config.toml
hidden_size = 640
optimizer = "adamw"
beta2 = 0.99
train_tokens = 1573000000
dataset = "wikipedia_en"
Each number is 500 + 50 x the weight over its row's rms, rounded and kept within 0 to 999. Layers, rows and columns count from 0. Numbers have three digits each. The size before them is the row's rms in percent of the matrix's.

# layer 8 MLP down, 640x1728, rms 0.0346, rows 0-410, columns 960-991
104:521425371545496441479563528464539529521409521557454549486511506457516584561525519426549475551404
095:473422474505541472459552432509510556499560573569491474554546487564559470501521486445527534493472
132:503588501416485565508481524534597541490519555449430484485516547465530473612502489496499512407548
096:431521498494538457555355522434454521413535428472463474546511468532443482444558459463462469488444
095:477494566516485532568481538502414519467544554446518467528482507471459505637584438490466563568519
098:439504523568564472476489497497462503508495478454482488351485499521501603512564443561603527463557
101:570445555507476417517603523489609480434505553553409434470476447537505484488536475568542525537536
098:443520534512507487452554527504546474507440624504517554473530432504433497437432538546452562477469
097:556624556611557525546554513553549470407532552516471582503506592456515507509398491501553420435562
098:515516520548514438583413556507494471490532466526455423565487522475482486489518497537507394560425
107:550482475486463342499523463469541440520496398538475507558430528441452539525427543397537454435425
099:519466555467441578473494593430550513472471527570504374422547501492554476417527530607494460518463
098:490517531477518511488540565489544506433454444514573545563466484517505553458476505506472499457435
100:439501493580542482531522568588465511561455557446465484586581557641457450506481498498478444415547
099:500538379531602456611533384539521418523426441372470422568515562498505392393485588532541542456453
094:543561400613439491509485454497541446446458600484508439434591438504459508527537556491495464508520
102:567473489478625379503386489390552461451489430492500427491512520506451493547553436517573561499532
099:539480529374553516539487538539522627523486517586477482520572574454525583511440564461466512540468
100:561584535493530469512534546471492596452467498506543541461435481501575447502528514524507473573442
097:508527519506485449411571482381404571407494471491544563448573523469452503538556534459548476498546
098:526470584405540443502403535447530494480504495552425460496501533498495598445489501497470484507504
099:464454501557445572523483449470462551520439497531473540561522446550487477491482362440503571500517
100:501512523566478464496557609470549477566435557451529543497504634521428513511537480521541520463493
103:455433371594487450490493516454455400608493483494584489482483560476522525434496496515400463513439
099:401502507563605473549452547566579478541473472499468500481426514404563575538505360567439496450436
100:437526561529515620451459511498467494443487452505486575511583514589499542550546567512463494546485
097:492483468531507468485494467486480485520515480482484565501552459521426443499496506523448483524574
098:478480550528483490584533444501514494506470456491432491604457465417508576544503566512574523493516
104:632384443549505380552491452494466596609499485544480486539536434467504490471560409493457528464495
093:508444439476516453484491516476445519499501586519494602470497490403545484482500460461557395542481
100:468551514467488469499488552451419499547518485468520462381494403439549522507507426501421602509491
099:472519472499492488471534464527512525491426545457501504520528380563501477465503453494521487489501
098:420523499474531529480448484560466458553503638503490530514590548558517523538439545537482550561470
100:410369377525476454549521526513492615516541536487491462556476581422516551441487601515579414477504
097:545594437586543541523531492463473520487509469531542470470568443492557491429481505568539458570528
098:537433451516476517535439504525542477500524431503514560572574548522475458485548428492416540462475
100:555491485512489540496438499575487500554509423495543560529598500482512431425488445552394492538458
100:598427557500522538529495561519546466562523501506466472596487539458385544438491540431486488504522
104:353467619453358440499421497490583448500490526422564649449514553507427398487453502576567469473505
095:500514510599492474488460483511467512432425463462478507534539480522468540481517514441600573399518
099:579527468506444512566469452550588526519464410517528446509406522461495467522484441504465598445563
097:514544538578579451475539525511457464492433463524539426417563552526465485468562542525503538423586
101:530462493505562505508518402441548467527502589447466470454508516459483516500531566516414495527516
103:541484494566442537514486502630529507576504431518503476497503559538556444525472519556518474559487
091:515455462470481412424486511512525519582519395528547519576513463504552509471490458498457397427507
095:511421573443517392452424502486522600494490480577520529488438497425454534486464511589514569444505
093:470455584595513521477511516481462544472509462549471592561504408484489469537515438573534516427434
097:389568560540559563520424443484421458416495478564552511545512511486565476469543429416520547528495
098:415520514565560540544579472521579508521560545496520589507488585518471474563512431519432465500595
096:499467398464473459476370495515528453489550518530449450450509475422459544542466511535480507535595
104:484478569373551482485537588489410544544490552544521463594415598497462493483510475498353547502438
100:488541496504515551533465494493482497517581496585561486530548557594412488552478453515545479497527
099:561480636492500512443448487489575499460494537454462532505513461567476569490574552397473495575518
097:593531478476451510461450520473447489441498474438482506535449519510522510515539469445452545481474
100:540547367552461593471433451496499528418424505503493421589440501509458486435482511503427534479424
097:460586513487462524538497493473443579469389552566511545428419491427559428431521532592515419447455
098:504550537486543577530553564467537464457440515539481503454406496564495435462462513536374519501437
119:475406437576550425496476508401537510510656443519485514520457504446485467494500579485493500485487
099:522470563504437572507481515533472523484481528437519482455478507477473555478460531501570462580476
099:440573433583493487414457469505510478552467511444495431462455451432467596452483601516503519516523
099:511498486460448463505425418484421496573537572482523531492550478479579474573569496482550543560537
097:464473492528527439484531452511456532426421510464455573498479553570518426486499471558494529611549
097:499497526492534510540543472408451480470493475438578387466522547492471465520550621571511495528496
099:462591464532462516438481581485463486494434452514583519498493646526566469584457549536437405424436
095:465502519575497568449525463507473499522544494472530486508494481514436543479484472558515548466539
096:579393389591517476498540555532547504485566449477500442508479536492555506468480537484449496537498
102:468533524479498529533474446491551496471556480452527460451557506518478551511581542477548512475479
097:471460468536475551532555517588492489507542498489550519433509525504580537533493614479445497399425
100:550458398630567522588472445499594475497555452429474416504493474479588445507448547531445528527546
102:479497598530546473472502620494536610564554518526437534469569510593464524382531505510544376520508
096:521486535350539449413471469452537422494567395501637483492507494539569441481555502486561529464517
263:531484462517465463531460486397433459490547507590524525498506485518429559540473486422539507476474
099:510460469449472512581546622538537598439608537545450424445414419447551490478550529546436474400542
100:471468539557518522462510391537459426444456514436446500475477438476453456518420459586506469498563
094:584428570497450496454477512522498426504526554570527494555458535508476515555460551502481617490521
096:558504540558471377535529503453512501494541488486481582518501364557510460518510418545494495456493
098:527582568459487490580408493501557425495528425604555455485547511465554479528505481514450471479503
095:460495423543484469546490533410511476554468530464548561393475413583426511503524527561561561525438
093:434513455458442472492470456454558526513516563550441408482547584486474563479516492438496537441448
099:524445511557554541507555512548543397492467528463448460545474532557542530465378500489549410494453
096:574498485465518467400569562489405436512525496455452441540490541547486530433527412529498493455484
140:514457496503411487564399488439523507510569589562477534511516445539567567588486461503498541456457
098:491470401526476438533525574471538534460447570627539425425498505552548449460502524512562519553477
097:466457563534457513613390479464422543535524462491548526472589513444522503518469499443421447516512
093:544438531510497453498511618424494441565538523535556572522424498483419493500475523362539492441453
100:599445600469498524548480599343509489497549388519502459483587518542404488458456450441484530503450
097:452518531522492543461440490540444484447447470456445479455468543469511523438494472438502556435476
103:616504440582506521488493509489494418581538516458449571438470499508552438504489443472478494413505
098:532552545461578479564505529459447487553567535426513532504420515463481526429477456530421505434501
101:407456535407466456501527489559534546369606504444456460464515462492449524449433509486542411444412
101:548551477435523551586429473550502518510539566538498528528582393456601468465497451460486511427560
096:516519476515476482495536451508420473545436460486512536428467480470540507550459539526507567491509
100:459398505417542546513506546506536483413467417462572540508567456546520438421533588476457521530551
098:465548463533470525485499503482471484479565441504576495498532566535507460540570613451556519523503
099:556521469412544441443458494445506470508503432575525519495440490539545468593500555480566573534519
095:471454514459501544474488479472555536528489453452495456400514552533478505498476453519500525526491
096:463473432513485505457540509426573468465510521555433499479500549588537539553447429449416556608444
096:552592473550530609521449455554550443528461483538400390448463545448587511474476448419547513488399
100:512530586597464460444528529458486432428529485493413548466389500523563498579480529511532435486497
098:442505443520527581448493532536450520476584509441461432577461461459509467421542484526501537522521
155:500486533541465506545474500418451520416570498482540451429411381464477541503458549501468516495527
105:477541528445512439554637578526563628524555449426501497430559613474569521569486478440532577449413
101:574458537525605446499557380493508500544563579510514481677464543516529474645562572452428503523440
099:461545521502540515517501534551523508504511470496471506441508557533575497470477440462456538583449
098:589478429513471477552484521536569502481569447595583454470498491494499511475563456499568510442557
101:403459532498529503512531491503517564517440575529445531461543494495439549517437514516599554511390
095:437497455528518462475539479522409503503452446345535501501428491398518536589461580511544459492484
105:589552533587469576504493594450518435484470508555511437453538531457471532517535620471501486412501
099:580403543487574560504497551559527482526454555561454463652416501503500591403555468501499486510505
101:443496565536581457547519419417510444484449491494452435556592450537507502526555394521451531479481
103:476446548582532611554487514518553507482563573481429523477447547512512491455556469460606485477474
100:537429518535463464521473535521363538454589459482542450488504418512527384481568522463518491464449
104:509447480518485510422464507442397499470488568519579531544571515489547424478539381519466482443525
097:375558404536542487414448475480459515494501523508423405495455493424516611415462486458507467521497
098:542465457509469492526520509453517581436544507484540486477506441424498611448508471433556461519420
102:459430423506431600505487536381442522472545527510512484458475497490431613534435510605608390477406
099:465585494407575553469541419549478536480400491492481497569528523445553592412465459540569554498519
105:436496538560512442536557536523497407689565488452585480451546517457486492505403497578472403497500
098:542473438563563500514544428516538569515472489563530550592469438556465563410546622510519502456508
102:451476518465601520491521493567494385521469470400504477504610539557453417353494437562469436533613
099:538398486542481491448472438582435576449574458460473515520503524522510482497536433511495515531507
096:505520564415553637508545507580469465442496595552409570589595587500569420391506549508463611573531
098:541472555388486654450496546471511481483472428500513551418444484479634515537532540560453444540522
094:446479506515501477510540473501515589414553603589494521450495486520503569576423607582415553525503
101:491516480538476430474499522452416525551485485432405504515460470458505504453488596459571513636470
102:529474595495550395415476501543527472444567463443550547397439413442586448462485559478500505504461
102:492476514505458510546453451430515576539429440383530425463473457473517614550552521457446518526484
107:479551466531574459468451420478467533552539484547476549464591549497447416533473408476519439486471
102:507545454470453607463505425501441448496527471433563521365548520463485390452551442458598559428461
099:513547474501533443492547496513537535438566568494470492503584428514556474541551506426523459483583
097:491590510480552581407583494530485529497442522495498457420538516574508550511488458629504544556452
098:546427561501502574495490437513500543528456490522466499392450544501493539562477544516519546520464
099:513547609436466497517508482492497504534493483414381562498524439537475485533418546518508449414459
097:521534528562500362479531421538521422471509526502594447434467556417602521471438473446497534493495
095:543636569593585444566594453430497566421493438568559542428509461613504493469522481502569505532475
102:503567442555478436460488548494470549523468453443523439485479481465433558500452488506554475440509
105:469409377431479446468417557547465551523496543471524438499440561570516547436575517499493441471480
100:483524630545498562454414502548472450483478456392414583509477481502568506489511391463428509489506
098:505543514421488493422506425494468575509455571466477551528459565505474500535543513546542547509563
104:469495489470482484471532528563519543550563599520518556456562497471530508438552566476529498449526
103:478398463592485548482547524545425517547493551484497409513459495474523464456514531460559523495486
100:464498498535452454535546534601512408564551466459483439417492512448498470542369511514520544493479
095:564478528418501499436464472451471481554432507500453485521477516486472486598544453543564449473540
100:513433557500595516546557466442512497542586538473570566427440494503498498583517509519466574465513
101:531526533424498522510445435509530486538505485479432503543513550585534510456484632450465530529487
097:469522565473454477400501512523620524517599515553447441434440484576546432486469556547510518420410
097:455430569492535454507553534518557389632524499430504449539431508460539607526406531535488553563425
101:542471427521550446539558447479491515490492488537530446552462582491470427598487480438528568560436
097:370460488413510449584498600581540490467491389568485388516517609547501563405474460501437488403535
101:442530420591408426487408480512528544505482506459537581372501522615481495425555404497499451509469
099:559490512510461580526476560481434529464582532489559446405459386517463487476527547484494500603472
100:537527479570475542518415503490438480468490447512458498489497415449415491433539477531526518505441
098:567504498508522430450525471513494470515574510493488490483530476451457513557521571518373427419524
099:485390512550474420543510443560555474431497429483459419470447437556460526538575594566439504626473
101:511497510524580556513498483534559535532473547413484540518543428556538440444606534443498556478514
097:557443505512515540535538444502531399494571501564464524458451460489510549499544418537490460450504
097:498640511490524398457498553522537496517548545492431470573484489456482622543501483501598517439542
102:515454432462568500475529541447555529499549526482467500520541586473429531492471487462446488466454
095:554490433554483521577575514450511544483457427545439515510550372565528540567604488513518545482476
100:375473455496523538518489567542486453517491498549500468517545585470522510466411477505521451462619
096:518535484508511513485578437431495563544426548447489572466522495396471471500494469407530477569470
101:502536483477428549546484557498592395484511595514469557481508532476516567463556518519508517554494
101:518523415416441588566496524552458450537483450569479495608584464495633429560377484554491504529546
096:639452522533515521496593528488545551538486527432555500520478506429462539505521473508427527389464
105:461422482552445556575481533526427537459519603465415534556491418570447502574551572440448510521501
100:521447516538478504507439491455556490554462354451513533565535458514437510491479528489478555547554
102:519546489422548487453574459517454472515435506491528467470523503516476489550437454453497575501546
095:561428475568470509460583486548534487506501500472474569517550484494471448510470483484569521489557
101:485508497565508609486517522457453527451552531484451620509558433513531462410521520511470415400502
100:565513494521496505524520452517518454520548625505483514485555506452555498555500462434461462556513
099:491452467647490535447492536504524528543511481578513527463423485484451435583508440502587553493542
097:496507445448524511528412322548486482535425490571488486531518521439508536452472464444502444518489
103:511574393508448487497509387518464470507550501448514522468501451572471539474486421434514503491391
099:482502608516490553483528537528523538469578478470443468447557536513366472535529464568535446520469
097:595551482470503591510446518549466473482540492441502507472395492495578542551446555461552492546501
097:475548467569502506437414475407479538438506389540476412672467455512522444539558531474611496519537
099:482459460540538526491431418474547440520424561539476435476469399563516418567554442502502484497432
096:524426501528505399455445464535443534494482482452528564446467557530483431399414459570588500539513
103:536535422544482464515464489495495539614431489482526430585516477504516382594516532535493489501520
097:516437515490513586514459461510510544415519367436399539421520485524424508478501583516520511499446
098:394520485409514608580519582491569499472501572434625438513542618521483517501615466472485476612417
096:526507570547487468448515577563546521459558472573502439584491527489517452410508468477493597403533
100:476583593523633478499520418440467545478438525464448516477517539598492412561503495485489556468541
098:564475470483430517547470497468620392543513529557504591461484410457488381495504491479440582543469
100:479527370534527459541504519471457588437466563441579433469547388489478475557513509466354577548428
098:590561526450499482562536505450571564462400521457504463531489468486432567591489571415519505495531
099:549510499548469477495471519512459563503489486561448544491529467467514522444554551560571474518539
094:555395517476480442511520531452568380498521533530582478471441525494499465417524560527558452465415
096:496430527466541411561529501436533515507508547485541505497466413581456525636471456372535457441531
100:562487513542471450506419495544408505382470497528459557522510457428505435561488464526585512502577
098:552518464501504443574531471442567409517542541460427488551583419516509542539476460471558431505495
098:532506468447512493562528570556512518516452407454487488479474536502534555445464554451527518406506
095:508425480479450554379545487478510501543515434484515473471549453490506473568473548488498532549445
101:594503486537429499453560442474487433408438492412463542568521548543442486480487533506611518485514
095:402505518498526576542524475550460523531438527560494538485526545529477557536475582535516373391497
099:403546491560453495474542468565534469445457463450402420493513453507482516513490439545435429417546
098:392520512440496370456517496495502548509512569591517491519434534589507507499600508486546468547478
099:511456476484470520529548576468473489544437487466510458506414588542499490515509517485421520546552
099:458488469523492426524470583432480517494430568501540449461509451578537577591503501576537464584567
097:500485499494478553432494540531538456505455546585560534542503507488486475515437465557506546462462
096:608550469472551501494584451511441454529464512481439476481561483505473413530464472541449382416491
092:557394552567490579512427447514428421465559444477587566539460491482416574493459467543371485495440
098:497456606430553538473465546527588574559542514487464515514507496434512516530504534573447475504520
102:485500498548519532471509499535498567464525481513462506584537596584508514485419454496477477441521
099:492508558525515627589557521580592492485474482552514444519463587550520528479544487493532546492425
100:418557459555458457442546557472468526558463503538446495531555397452503425495515462614485435399476
107:432469460535492437503449486439523481490463425452512516469489407500515479466497572482545494525373
102:575498590541426472450533489574544554430521470461551556503452419577498623489457488549636538535514
100:464491416554490437497427504403490527442422485525387483470465443470523494466524368422592493489513
098:575518506496521372473528423498578458557571600467450458504498501488544500594486471468476489447594
100:540514559587501582476622500435468478543417496458463608485576530406569470525546588600492549592517
098:464460520518480566452493475521403596500499581492505451463459538563534519471430483513562473472448
103:468523525491548540512595560577538524438499519445450494493519495564547497412484436428535442531493
096:463519557495549494505521484492541537516473480508479463455549489494451556441463578512474557472551
100:469610432534541484480578496425567547536507490526543439435552478499438444463525520525484525468547
098:466610565469542576504556459569564468528444551414409456591451586575509454461527514479453459498435
098:476573538566544571443488497550403558592501486574491467517571480484487484519524548476462496496476
103:502533430543486473552471471490535533519526469523438516602512477412527546532511503514474544532465
098:408555531498489491510511564497500571560504494479498395480469467611430475423499558528556426478402
100:438567525458464467449563519491449459503436534491572589522483434486518573472551531521589416476513
097:447465448438518523411594408461449562517484492476549519539530474520607531481383547478508489561412
102:525413446421531464642533628449461481475472486493506485433490543471523464401512525498432486526541
100:495541483540501573469453563458527516459433555507554488449593574470530467470462377581458541429501
099:443441510539460479418485481534391495502505590517477431528462497457444467443523445542470484568530
106:600508515536577481517455533482528540577454427552489391563549456492453492442494396489498432516512
099:520507413554391507390490431499550520399526514493509583392569497543456520473545511483552463483449
099:470512437515430468530542487480472414421516507420428408459567549512519547633435503588539537479448
094:554508455557487528500427466471527540539489466495482527495572558526429461461472523477477432498395
097:525571476506513441431515467444474458498443485539448496451470538511445543456467508547515555568461
097:571515434471493560486493581542463510497520555486492451421546518394512507544519596572395510484496
107:540540401470466412421530499552484534514489492525500433513560449515455560544499399489511505397492
097:524410545411479476511585482407460573488465532521518495486531565505463463473539479457535537453464
098:407512546493485528529536543529541469425499422441477527519549490503556563535495615562524449570529
100:494565496566398539596499443539488508487514564571548444408489480461542535431490474474562582587422
096:493515565484477519506489413557475549452474497480450490474472510558523404516504467571576593471480
101:485447572515571434547360523522484508483437569517427414547492499497442457526483390554493432566464
100:440411559503496487556467445572433571571465592623467466586538536557501465496572579527474539557526
100:449378495505499539498444548513548425575459474486468484501586468522451496547472513575543480530547
099:565512513479447516529525488487503585426445533505494513506526444579559499573420434495515435481466
093:506496519537457518401375519497463401577534547441573451470487490442508520476536547446449370495405
094:579463607573471393429464512425462539592510422596503517468520540504501466584560467539468542472566
104:461479515613522521592626563497510488486503496492491453505526470495571481454475515544520453499493
101:506487564439543471485513489425412548418485507532551521603599503471607537616541420484491454553510
102:548498387491471531461536535527461537439507430431448465468573478520510451492492468480459490562512
097:443467521490547442592548417529541546483469526496528489435498559505473459556530505586463520482546
101:548530493557583480425514462446465502489540493465462492555565440547459492526475416512520570520473
096:459491514372528500549456469553443522523575514450538533516465493450580430486479496514454545536570
098:478466570549481631476477401551480407466487492419517467561415557539451493606478487482555575475489
099:428469451449470485516471491509545397511464488388499473484413377506385528400508609462445576500406
097:537427498538520524554507490450433404516538513528497541495467421465480460478480476396635461519510
095:472546468521408543473449543471565471527577468453486536517551528498497424557575551423588525552520
098:528451566539500507539477448526502549485430579455501563459439484474515487540490522496541462514467
097:469479492552584537457520516497438540496573480441485527486527571409461463637476439514482467471474
096:570500489610472563488523414515497508503420489482587474481424460482479518414507492517509569559522
100:484521404423553558349548412495505491466510485542463496534524497433487415446507406476459452461481
095:563603517511555539444481514446414556548445462557538493497516475519536412447469630473508430517466
103:501447494553486546493453453513544529528530437516535483504552511486531558544567448414512491466510
094:391525489448426562546444436596420411501555561476504503518536471439529594540441545484510428557496
103:558478463532543445438479484391421504336511517444515483532425439475511469555589543505405533419476
097:422492577416533505510559443554549560461545563455497555505524433473428593592460457506517575379491
102:476526486557617476522591476498472484530502615493562537514498484473551413571472556502481527484503
102:543512493537508553502447534605513579598414508502502528546450534436510526493436399488466578406446
099:572529534438472498477498489487458604487510495488489505538489443526553477488488478497436580499475
097:388477454499440499524476519459508516494444551599545558464517571539462443561489511488410455538502
100:532499487520506529421508510392504497500543429485478396558502452468428537491531544418606502396465
100:521481492443456511439536588522475451570513489462507474495475482424495490399483463458444558579528
097:522458530651435530465484409464495460516463482469464440500505540597516483449532541543455558464440
100:414526443501487481554404520478442466528465521457431475582469475405445555486513629548485579504433
100:363394507473494529488575523540452494466519483490552546526467497460506431524529570478497518498422
097:400530526418556583502499577603527484542463461396456452504571551624443550453427409570498518558603
099:553523545533504610464494545464515492459498522519460564525473455528541480624452483504536623430417
097:513462523444479612517456561536479428427517529464478555520510490496581638520614563592583503406534
095:441509557466521602466446494529618501542519522558577582480599479492487512477528412518411463495568
098:587581469478590541503535487506533561476468465536457560571526481510455438424488449468520543470505
095:488438528523528498439549492500492496557558673525463519420572524523495486500522477545457605495547
093:504470525437402422482574445505523514432492479515583501538503418528395493598508436493632509427499
101:408473506476496640562470529515435532489504491520473489484425508567507448472441498458504519504500
100:514392470539526486452421597496512605454487446464482534430503464425496542560459550467465531486466
120:521516542550543503529631430414426546482468483560534450458487474423543517446463528564459545505495
098:534482521576582499562505448548465407607551547464491477499452620504540449558578515449547445457489
102:431477581575567587503519463539426534484472480544433505545529467501437424488361345496530496541515
097:528567593528495486524413555594449517498551481564647529454470407492504505432478463464550492528490
094:509462556506494451409528494610574479441464488541457570505461527445489503420477375457516507491484
097:549543458515483560414471593503534535521572477524544444487552534498541489555507501567577500448450
099:562574486507555473512462447447500578505482573498465440489538463560376390514514521488452468408549
102:533407421453524565460514518478604481558555482486558420566469447499480566495498505429522494468491
099:471475494558491574519582506465495456527459476534529514465511534417474534405486441483450499528591
101:478510464416632409543523497443551575566532490494432483487517518471531499408565481479567414548411
107:510459485504442527507536459513510396524523578531637567435540525571458436535549540483436512470472
098:520505537508543528524486466460450438431430470467464432500423511492581542490528544476467490441544
095:436525507523465493500512541552539441492578480558530535476392490448520431484505494532460436429575
097:542504466469726506507406440515515473670546536431476536575537446473484430439513468526388551626492
103:460470589546542546546512458512464502500531421493397499486517560446441475497485457494605498503542
100:577458581443533549565525507522534518638414561446435480465491449519444560534501469504644451409471
097:480480537480534515474614499400560537545536470469542355514553565499427453476468508504371537555560
095:498553463521476553526543507453506563485426479426499443441502485474538522596524453546448552461520
096:536519517529464552612490567614461493495473567460503484419471460496521533498491515505447502546567
103:472498481441487519583476479506514457447475562546495458476513418523562512449554527475448459412595
098:589398557512535454341489409468636473377504477500415498504512521514515489544536476551549482499497
096:487536506641452447512491494613459624534479549557466438522511427444523638459447542461554396470496
097:520597473521488450495430470502515535481446502455525330575473469507558559518569557550558550455557
094:522553621442582424524605452412439439455478512530420522507504506503446483376534464540556525485468
095:441444470479565502469480513526443600462461496426450532512427429571464462535510457590433450492489
096:435518525531478503508503483588535495588548506585547466548471460495499481502426493442527518522512
098:519589506418457426527565592477440457421489457483539513453543506559530542535513489489475467523367
101:466482507525398521517652525450443578487476518418467455510488597403447542486423493454535429593426
097:502529473436475540551494426555471557475490500580516524616527575624544542690435504504520484578577
101:556404467591453520504470501404484469467537419486506461490548446471509540578579396419428481534440
102:535583525408509571484508547573530582452453405381509553545497583508460539488446466517544489418557
102:528539469570475448504401508538527562437527526615508520472544476452545423425504454517426513416496
100:577498612424528482568512516581415387454528439538462538623507503508509540535500505475391545529410
105:466514480505485438528534425502463364527471490448564584563477516481466500526464567603460417502517
097:517478448525407449503530567558510474569426552498504432552525516477525540564432471547550488526565
101:574503453449513496533583481462480449482349591473446560550472475534492539473527610415571492446495
098:539496461524461578530517454471542470492457447447462503505444526485464533486495467468489432535466
102:452437532576440583509486552492516516382447509532508494544579503545537508406551501539413492508454
092:404556530523428443525428530425484535548501557565565478412396585452535550494511497492583590461524
103:411478476464496549461565555411483550534481452470487479453523500486501475605546502488541461630511
096:579493465510479445517459539537528523545520485375558531492503464453494359574510574465479555493508
096:495558506607469460560470508524431543497499523546499524527522560444508478584501527557451590450536
099:515451515472435491530531407491422539497479555435520556550448501470541495487468445503459548587443
104:455519531411419522521571553543543511496509522505490464523453562489563556442575579499527517521435
095:485476523540576521528463536518479449468484456521427495411464571562516505573544447516559485490429
098:357449502521429461482519500527560534544541476551472371438448505546545464520518417476516496419522
096:479548491459432417449448392462502461441510484539414515475455537533532412502406420433545441452501
096:439626525513465498533574587577540503471478502602518566516545547459478489485502638543475453454517
097:485571496495503526469479509519558391518526509476487444536449526529525493497548575577523468427599
097:521504488474500577519485576478451436510517518553523444530507565468445394459506442480420450399508
096:496470572567453509561452467543495559505511450591482538505526523515533490583507585516609487563549
091:468501504393525530483478516444489473438596505413453533479567504503562439460443642479490395500533
096:498445459514581481469462468538490524437421465462478460553512507575495456599512435504518401553534
098:504491516448496592495476450528462545472467502438512475424518515519484549514454367512472472477430
099:439467524452490353533555566474544446476502462559608561491418522444548579460437471469487449522470
097:424511535430409492583391470543480488453526475519509500512514538526554410464537551602441517487482
095:506405438526430505578517478507531511583502482521585474544547498471483539574487506465451434635545
095:497556467549471470613514514500404496528525525473571517421436466478465549575538540494503523524427
100:461527434526546622583416504503485484512531483494509482512565468503517446393458478457462489410571
097:515371523509526441424473559496470484637540456528547465563443449522530598409512545350464491490469
097:503523583543489595477578485557484555379470485471490564514510444493462460575436489549585459478469
098:537521578482478477420506511505474491545561533527570470570524556487423512544556483521567376315570
097:386494497533455328414498488555507490459488542476491431444483418499493471400470365435460580485494
100:503553467470580480536482565468676464517488472472587470562389495577531590479519418469536573433444
100:518513481577502517432455508500493433514511547510549454525468393428515447537484438430413532482525
104:531450615542528461522547467438571493572429496526483535432570519500593480566537423473519612379480
098:449543534587503530487469568591591442378553474559486476510578541526500515564466508531519591454384
101:413427452549474440501442459444515523521477433501531595559467451474500511505575470509587499623529
093:409537463468496393535464364550419437558536581576569541448473516504553506470459541517473477615392
099:500613544525463400437536549490501515499459480531464558552404606489488561416487464503488553531466
139:503465589539471484567481559442442454499551574616535468481476449557531543478480435452483508480482
099:543532443494443441502597485414484460509474535579504488456445421413516546470562554533567449432496
100:571500462531525446518521523421487580454592427512546485512581472484558390535505543519499532561439
101:486479519560558586540456446514475473525504510554442484524497522504573562491579481444596590541535
097:450445467456379450514459525526560519504635527511535526542475525508492536588656601492432457535519
096:474462536485535492591522421487532554625480492479597584501541494495444464444536532489474529651550
100:539513509434521527531494570391441508534433471599495517494514545515476459452609425518479423509573
100:413421556515456489573504480413493575526566487466490474507450474431434519429507376482399573506493
094:441546560510510439551515516434519510439570547493503548377479490375454570481510553543513523470510
096:521583545591512522517549620505431536526526545457496468436529537425513536452572530532493400506547
098:537594535491498473389618497480565556527506527557433415510527476519601530523564458490555472596496
098:539497464603544448451488489562502493477476460469482469498415520516548551580528475538499530466514
104:447424506513570564488500571507476511526559482455482467462441471473507519527517548525437549498481
095:546450539537535477507478449434442448521508561540547434474474495498590420449535398494441525418458
098:523413474497486571578461422459560573493548553551521504490506544451550536575513622480561533520522
098:493428532549559431451610546542540483560404506437633462449463572438567499460450493467474462441533
094:430451492502486511429525464441417476551529527436468542497454517435428562630423552565460578372560
096:518508493487468502545543537628542552525554570502531474442493600484511492518392489519494483399493
095:482576494466495553518527524595479417481431505396348482499541534498546534513521509510532549547589
096:499474421517500461578520512506504526576500478543495441522527478433494512541561555499459476539571
100:561462395508520473537397482594554550481474497559486454519465417492452482459529468488480511521514
099:546514551469535430528533578567491507510418539458550515509480452488455464461531453566475468481391
098:454528498530516454514490498493514443482541444537513518493499480500591463494549478512560462530467
097:440526594464521419597574457546575464483543520447611490454520496476477466478543477511460416629534
100:436513543576505388543452488498525485413511401528549514444495429454460548531523533429489495452509
099:439385499450510452506509495504490523403459532550506509515490570474469450499497483475527531527545
099:519492474553470509579603547515613477393519504566454517480536530555556534498517489565442529513505
098:452372506608501552482498491550475495510475505526527499644550527454401543513513511509534533508492
105:539521581519547472545478415656479537462554562583500511562564549570506480561422428473460472478530
099:423476465466513528517542434567415476492539456429484487535470562498527543515481556451463519483512
096:398489540432479621492542519484482572510571493448510520463500528477522458450417513522400463467497
096:551603507463503523448544373507476460492573517557431545455470496495549491523581580476511573472539
099:549444470531514480444566488373464474524559417459512457518423466517459571579483566542507520586426
099:542442475452469461467579476562571450509479575528485534526457526522448506443564433457549536534399
093:527477592515536470518553455549486506569488483611466481491616486501420512513546516480508523511495
098:414585398452455522568530503513466513410497500508504538537563517600482555512395528476467502536381
141:476509498496531510528524511493470505545554608529450425636500531582432525517472403508618518503544
098:506534412539453489445482440606532446539517473522483467543599447457489512513561454485547489460571
100:457514559449478489422522480477504406526477475458545484362451530431508482500503561528595470548522
098:466479541460575485566502561487490532468550583539501526544422539621450487447442532536472489452585
101:446439578491504629500453488560589422405439481619527482605606517526469457432527486491464397515544
137:526499471570477550505502518502477485563540522584499506491452491474467525455435450530540503509485
096:418426449462456444532477498481460507533425529500501566501510580479501461475506573493470442430524
098:459458496452465517520406588515496461444513522491453508491579516589604398498459585424505473598476
097:557561430441497465523550558492565466457431559514485592471516633562549524432377648523449592510503
104:463502524503520541492529446493551527518534473527502490474464426473414501554412478420475528566412
098:507511502574493470523479540491571491467528469542530489499573501573540496548475459469520498543509
098:531549442475415465498453563412500538574457433500463519450538509453436404570563558457389450551434
101:448470564367496468586540482505517428503480513482509466532500582423514507440424574499426498550489
101:438505500518528434457474455447400412489423530539535420484494550504502515487467516501529411491439
098:494494482553507585504558501523532508566458462556457510483473473410467517533547529453472449569458
095:441497540550487447474533446525507533546476516553462438453506624560530552534481422595560414517451
098:429561537473482529499484610498468483482542542513481490454421554483531436485554513497465514519526
100:500477477450536500472524465537506572470551500415532511503483502393485401547501508401495565490415
096:479529457530453591398470521433513529476507447510502593467525445540486456501537510370558510493504
102:539503459439476464475464654465482400502464576545525560502465513548519513506542506478603431522476
100:549465527499477552514526454480424505537489483525491486475562532515470487483517519416501534453530
096:535493479523548396491461521373455618439523515547519437531424545408529491549437604524453504543565
101:452553476450565471413530507556440468492444572506491544464499504461574583539533503474596507550583
099:489637543522588426513514560524557531401503392493560590504504513495524590444530479528477515436539
100:447445517501599471450524439510485534378452632455495565459452502458520548551529481525455630516578
098:584430504568494491447420533545509433517519552483518439471599515559495476511471581423568513477496
097:424480543481569434496455469539528591482553482453440458532502467393509501489456487585490564479515